python train.py --parallel_block=false --lr_mult_down=2.0 --warmup_steps=22
Each number is 200 + 40 x the weight over its row's rms, rounded and kept within 0 to 999. Layers, rows and columns count from 0. The size before them is the row's rms in percent of the matrix's.

# layer 8 attention output (transposed), 192x192, rms 0.848, rows 127-135, columns 0-191
096,213,194,172,199,85,233,229,216,164,148,209,212,223,250,261,227,216,193,188,172,186,207,236,126,187,191,163,230,199,193,181,313,200,255,242,222,211,165,212,182,196,210,222,251,238,172,162,198,222,210,179,226,169,176,136,186,141,187,221,179,191,200,205,136,214,233,205,214,159,27,227,229,235,221,147,150,187,222,201,238,269,225,191,167,154,137,230,208,135,162,179,165,250,199,217,240,166,239,233,272,249,185,183,162,187,239,215,199,258,152,188,170,175,249,221,154,96,250,192,137,179,231,118,188,149,114,236,214,163,213,167,248,156,258,149,162,202,236,191,242,164,214,172,214,220,234,221,226,225,218,111,210,206,193,144,221,203,246,268,288,153,171,123,263,245,211,176,185,181,202,140,187,181,188,174,186,179,189,198,237,145,124,238,213,180,179,240,153,238,194,210,238
105,262,208,220,233,200,111,199,254,132,171,185,207,209,198,259,177,249,221,135,165,237,248,105,203,124,244,178,233,178,219,186,200,153,157,201,201,270,242,173,245,183,254,172,267,192,198,277,235,272,227,158,218,161,221,156,216,220,79,261,247,223,185,238,253,175,218,242,160,145,156,252,170,219,258,164,198,239,230,204,178,224,237,157,152,213,212,214,243,190,259,192,137,194,268,223,166,185,200,258,201,190,165,211,207,138,196,218,164,215,233,140,217,152,118,191,216,222,206,158,143,182,212,209,205,144,175,206,250,93,175,183,212,217,181,181,207,239,212,165,262,160,198,212,181,241,237,233,196,116,182,213,195,254,202,182,273,246,194,257,213,212,181,218,173,190,216,195,262,185,173,137,211,215,251,189,152,288,171,185,225,276,186,147,226,247,239,166,189,255,287,251,204
093,295,233,180,182,232,224,183,159,192,234,161,235,194,216,217,187,205,166,228,190,250,213,201,223,242,151,207,247,194,129,196,201,253,180,225,212,204,195,134,157,92,169,240,218,140,160,209,224,184,150,200,154,168,265,242,209,152,248,175,261,214,178,151,227,231,227,287,251,154,143,216,248,199,166,234,183,223,206,197,199,171,213,200,220,168,235,170,209,235,125,251,159,230,218,244,211,258,209,231,284,154,206,178,180,282,208,178,196,225,187,213,200,185,100,235,274,187,173,203,148,199,164,182,116,224,128,238,183,169,184,199,228,121,202,205,195,214,189,206,278,274,201,215,255,240,188,193,275,260,154,172,224,169,190,216,256,217,264,186,211,180,229,190,167,242,243,197,176,102,279,216,256,169,193,212,159,148,184,219,186,208,209,209,157,133,157,260,124,206,74,171,186
086,193,243,198,177,102,291,268,172,129,209,181,225,115,158,231,126,188,179,214,229,201,225,167,189,218,138,163,219,244,217,234,250,148,228,238,227,241,212,181,165,176,191,139,199,231,158,188,170,215,186,211,190,127,234,188,217,158,191,193,245,266,224,174,263,228,156,169,287,219,193,275,189,223,204,152,178,233,244,215,230,270,225,196,193,190,149,226,218,191,181,232,224,188,229,247,197,102,254,203,198,120,179,208,240,167,161,186,221,233,201,232,166,241,227,154,211,167,255,204,132,229,214,257,230,182,136,296,188,232,140,210,204,237,199,188,179,228,173,200,182,151,180,247,257,189,136,168,126,219,206,243,260,268,187,185,204,233,231,149,181,230,276,165,207,232,252,204,208,149,194,221,216,172,214,122,170,157,332,270,225,167,181,232,231,184,155,205,195,171,284,192,154
090,265,231,177,191,231,221,204,252,218,259,166,211,240,150,169,228,187,167,175,156,158,203,246,173,199,247,190,211,197,222,235,170,198,110,194,220,183,277,265,234,161,181,237,258,217,179,240,197,180,161,216,218,306,198,173,217,186,213,195,205,188,151,251,109,124,111,226,245,171,229,164,200,178,215,210,197,260,187,190,163,170,175,232,271,239,260,189,205,188,182,107,194,232,205,259,199,169,242,141,224,175,236,228,197,248,213,164,249,217,183,209,208,153,140,177,210,120,254,173,202,248,209,279,159,173,245,83,176,220,167,230,188,155,193,127,185,181,188,208,245,177,200,210,222,244,208,177,162,245,215,203,178,154,249,258,111,291,224,256,186,237,332,182,215,200,239,218,195,207,188,188,203,144,163,218,234,118,203,221,260,174,235,215,207,241,254,241,260,187,203,166,252
099,265,236,218,188,249,240,179,228,212,170,213,189,250,162,224,212,136,236,193,77,192,248,166,220,210,197,225,216,182,194,142,219,197,154,193,305,166,197,190,217,293,302,237,200,231,239,201,211,212,218,165,197,193,215,263,216,253,170,269,241,176,230,232,233,211,256,258,163,185,231,208,221,140,198,189,214,174,213,214,206,203,222,242,274,173,193,191,204,240,160,216,192,232,217,166,124,170,225,215,233,174,204,260,147,229,178,239,190,255,326,196,187,150,196,215,250,203,252,225,181,214,241,176,194,193,246,133,197,159,149,227,262,182,126,164,230,218,205,196,225,152,143,280,277,130,164,164,226,207,179,147,237,145,252,136,171,151,241,154,207,154,257,169,108,211,244,214,215,214,192,243,135,256,200,173,221,196,198,172,147,167,167,218,251,123,252,230,217,168,239,246,176
087,200,218,291,229,172,164,230,224,262,265,204,173,173,156,149,182,244,210,176,198,226,196,191,191,305,221,169,122,132,150,187,243,180,220,203,234,246,213,160,228,226,183,182,246,204,209,162,126,200,211,208,240,249,122,194,145,141,167,174,260,233,178,171,190,253,220,176,145,228,142,166,212,197,214,171,214,200,235,284,186,190,255,229,184,206,143,266,230,206,211,261,236,167,215,182,227,274,216,230,245,202,244,245,165,91,209,166,225,181,178,281,205,199,201,242,265,174,271,215,194,191,241,236,130,94,173,234,199,217,205,220,211,191,198,220,200,219,181,153,238,226,194,91,151,285,225,239,249,229,275,133,135,220,171,133,184,200,233,162,219,221,184,231,179,232,180,187,151,192,222,107,168,231,182,176,219,91,195,199,200,173,211,165,236,203,219,187,219,222,138,194,168
092,178,187,162,165,195,249,178,243,194,205,202,239,229,186,200,219,213,194,200,143,171,185,232,224,168,242,169,171,227,190,219,159,171,199,242,288,227,115,180,117,221,198,239,175,211,193,215,111,117,217,148,239,241,172,238,226,245,195,296,115,190,214,203,208,228,184,182,179,200,129,205,200,216,237,208,192,255,180,192,124,231,214,158,164,196,238,130,197,197,213,193,158,181,219,240,212,141,264,237,188,214,196,187,213,251,147,120,187,180,167,195,222,282,130,304,243,248,125,246,209,178,215,224,207,184,209,200,184,293,188,196,121,194,187,182,231,220,197,194,141,156,163,168,192,317,218,186,229,147,191,210,206,274,276,215,205,176,298,215,224,245,168,227,225,145,171,184,243,190,200,158,182,185,196,205,231,197,265,153,261,253,264,116,163,163,214,207,223,274,132,176,222
091,236,278,186,187,172,256,161,206,139,152,164,151,229,227,203,172,251,280,161,250,198,237,173,178,204,272,215,220,195,226,157,200,191,157,124,186,248,194,245,208,253,247,138,211,246,168,216,227,265,200,164,222,193,265,224,258,234,201,189,214,136,195,218,194,255,250,243,279,129,169,171,119,242,233,213,167,226,272,199,185,165,155,178,202,130,292,120,212,183,191,215,165,225,195,228,215,229,247,192,211,204,223,306,256,185,135,211,126,199,238,217,221,159,270,228,212,202,177,249,172,250,210,188,260,243,188,203,174,198,165,125,208,156,229,181,210,230,178,215,133,192,214,214,292,173,229,237,211,206,198,224,199,276,157,208,142,223,236,210,192,176,195,188,263,179,171,211,259,175,149,194,216,201,187,98,196,147,180,165,134,257,240,146,227,235,288,157,174,210,231,246,200
# layer 8 attention value, 192x192, rms 0.0957, rows 128-135, columns 0-191
106,194,181,159,168,176,231,151,201,139,139,218,169,114,181,144,164,236,238,237,176,188,143,191,200,201,290,107,136,241,198,223,210,204,187,303,226,245,183,231,129,125,219,133,195,254,216,205,262,213,253,257,197,221,146,212,146,212,196,176,216,209,183,217,208,143,275,215,215,275,162,275,265,207,151,167,171,174,195,228,224,211,204,206,226,187,212,235,227,184,206,224,249,160,239,196,229,180,225,210,184,155,235,198,205,168,180,240,185,228,181,204,214,199,236,251,133,200,132,180,178,168,217,225,182,218,184,288,300,164,243,171,162,146,158,212,206,217,244,193,142,169,251,207,230,180,212,214,239,237,229,108,252,126,169,209,162,100,145,212,205,190,260,227,232,123,222,224,230,189,218,204,218,133,173,203,229,231,214,150,223,184,217,206,264,213,260,89,184,201,282,199,188
093,212,186,164,120,225,161,178,169,178,210,203,211,177,206,228,116,208,244,112,212,191,195,186,163,233,215,226,195,233,264,247,228,173,257,166,241,147,237,194,169,216,168,218,214,233,234,214,149,257,160,169,197,190,232,181,124,205,173,208,127,212,214,211,193,221,182,197,208,203,246,175,250,219,183,216,240,305,174,175,104,120,197,249,160,173,144,292,210,173,226,178,194,217,137,161,212,192,173,178,245,194,233,167,239,182,232,218,250,119,246,215,213,203,145,169,169,195,282,190,186,244,162,192,268,174,179,230,167,177,226,145,181,181,216,220,207,121,156,204,283,188,184,166,217,219,207,140,282,208,140,215,177,178,263,290,205,221,121,185,231,225,245,248,207,190,183,203,168,181,223,198,249,97,272,143,148,202,202,223,188,172,316,166,191,139,188,155,270,243,165,167,241
089,270,140,147,248,173,55,181,162,221,243,196,221,194,270,198,165,254,215,222,189,191,159,211,222,202,179,182,221,238,181,183,235,218,195,152,209,69,184,271,216,262,210,233,256,161,204,180,165,202,289,220,174,193,215,186,170,246,165,190,202,271,255,201,244,173,226,221,236,180,249,255,214,171,167,185,169,256,191,170,232,207,172,239,160,221,143,199,125,186,136,163,198,193,254,158,173,166,209,209,224,162,217,114,272,164,158,246,245,167,176,226,214,256,222,212,167,137,122,202,235,195,164,242,275,263,300,236,263,230,209,220,255,193,122,213,194,195,195,226,197,163,217,203,194,200,209,280,245,169,227,196,184,150,181,198,202,218,175,190,225,224,183,194,203,195,116,220,143,168,137,179,178,248,326,222,225,201,216,172,246,248,203,189,183,229,188,165,201,250,215,158,221
092,273,228,263,233,173,148,274,158,192,197,263,194,165,156,178,221,204,236,226,232,187,224,269,267,231,190,137,138,185,200,187,155,189,233,176,173,247,233,167,195,192,157,184,231,195,233,251,191,183,191,164,183,234,228,238,203,226,172,239,253,238,126,214,205,247,158,229,187,220,258,116,192,206,174,223,235,198,268,277,166,192,133,293,151,188,156,193,203,179,204,234,188,177,167,250,116,136,223,203,183,209,252,146,211,263,241,226,197,254,200,269,168,107,136,204,134,224,256,194,214,217,149,130,202,242,217,230,210,156,181,171,315,235,208,211,276,194,259,245,182,158,154,157,216,144,164,257,246,223,220,183,230,231,196,131,258,188,242,244,229,173,162,183,210,237,154,196,202,160,179,217,202,219,192,205,207,295,207,203,225,154,178,227,239,167,108,199,223,164,157,191,136
098,207,153,228,169,175,246,221,181,224,166,185,157,263,177,119,231,245,141,210,158,171,194,282,192,179,295,254,169,172,228,210,169,157,218,177,181,174,212,143,165,172,206,195,271,291,226,170,138,211,201,122,194,208,235,239,207,185,216,279,130,109,203,232,199,201,202,206,168,234,313,205,183,236,145,240,239,170,241,257,196,175,143,201,179,272,161,251,249,184,189,315,245,203,207,222,174,249,167,169,123,159,207,190,213,217,210,216,149,130,221,175,170,191,206,172,225,230,192,210,212,217,224,150,230,211,194,176,254,184,228,252,204,175,210,257,218,154,201,153,152,217,288,138,188,236,172,197,222,213,194,170,237,159,109,191,201,173,228,232,212,222,247,207,125,179,226,182,147,181,175,135,288,143,119,198,184,197,163,222,197,211,261,249,222,209,197,188,171,154,271,259,206
092,261,188,224,204,236,177,171,174,228,225,215,176,227,266,181,251,244,223,200,192,206,152,109,154,180,235,188,232,244,259,285,189,179,240,141,213,179,248,198,239,171,231,241,66,226,227,243,158,125,193,190,165,261,181,175,176,222,149,227,180,274,213,163,205,220,148,212,194,270,262,248,203,193,224,230,110,189,202,188,254,245,174,201,240,189,175,183,144,107,140,127,198,221,188,186,199,188,200,210,301,185,223,217,192,237,115,124,283,261,164,235,184,146,205,131,231,219,234,222,240,290,233,164,155,238,224,217,175,174,273,121,212,232,186,178,183,211,224,170,163,241,224,246,206,209,209,181,208,249,162,201,202,197,182,174,215,164,202,169,259,207,205,197,235,208,218,183,185,218,136,205,185,224,237,239,183,157,271,224,221,213,156,161,244,195,219,207,131,152,99,156,205
088,243,180,170,227,207,172,229,222,145,127,202,214,132,147,157,215,182,227,200,196,198,165,248,214,239,246,154,274,275,168,190,244,212,260,231,221,276,207,283,221,249,224,196,152,266,205,192,117,165,221,173,194,254,172,180,137,283,221,142,296,232,110,249,185,245,201,172,240,219,219,195,212,208,201,180,223,153,141,229,222,228,210,174,199,167,245,92,201,210,197,207,257,147,155,204,172,122,176,235,202,208,220,187,91,208,192,193,251,185,155,202,157,252,189,120,206,162,216,195,165,170,166,255,237,198,158,221,240,144,173,166,174,150,199,247,215,157,205,144,234,269,178,202,197,185,181,194,176,258,137,187,186,221,186,189,201,217,183,192,165,122,142,237,130,231,232,206,245,216,201,272,259,290,187,148,137,184,242,163,165,221,224,146,191,152,183,183,168,239,216,165,224
087,199,143,179,146,154,208,219,239,120,167,202,293,224,193,152,141,187,209,225,209,176,153,237,220,204,168,227,249,155,217,202,240,131,178,249,167,207,167,182,216,178,212,139,257,236,247,265,147,259,216,215,278,217,154,165,218,162,31,164,223,124,162,175,257,153,188,197,160,178,128,111,202,186,182,222,259,181,197,213,286,273,231,151,167,199,199,239,132,179,210,235,220,251,169,241,179,267,158,231,177,232,215,145,241,226,156,246,225,200,212,195,258,215,208,147,173,202,186,216,203,191,205,217,226,213,277,202,262,178,188,240,203,193,188,161,227,190,283,116,192,187,190,202,200,207,225,263,209,252,224,188,136,162,204,184,124,229,210,153,214,279,200,190,194,163,177,197,140,161,186,126,172,185,173,159,154,192,181,217,220,146,223,199,232,219,125,186,162,186,248,180,189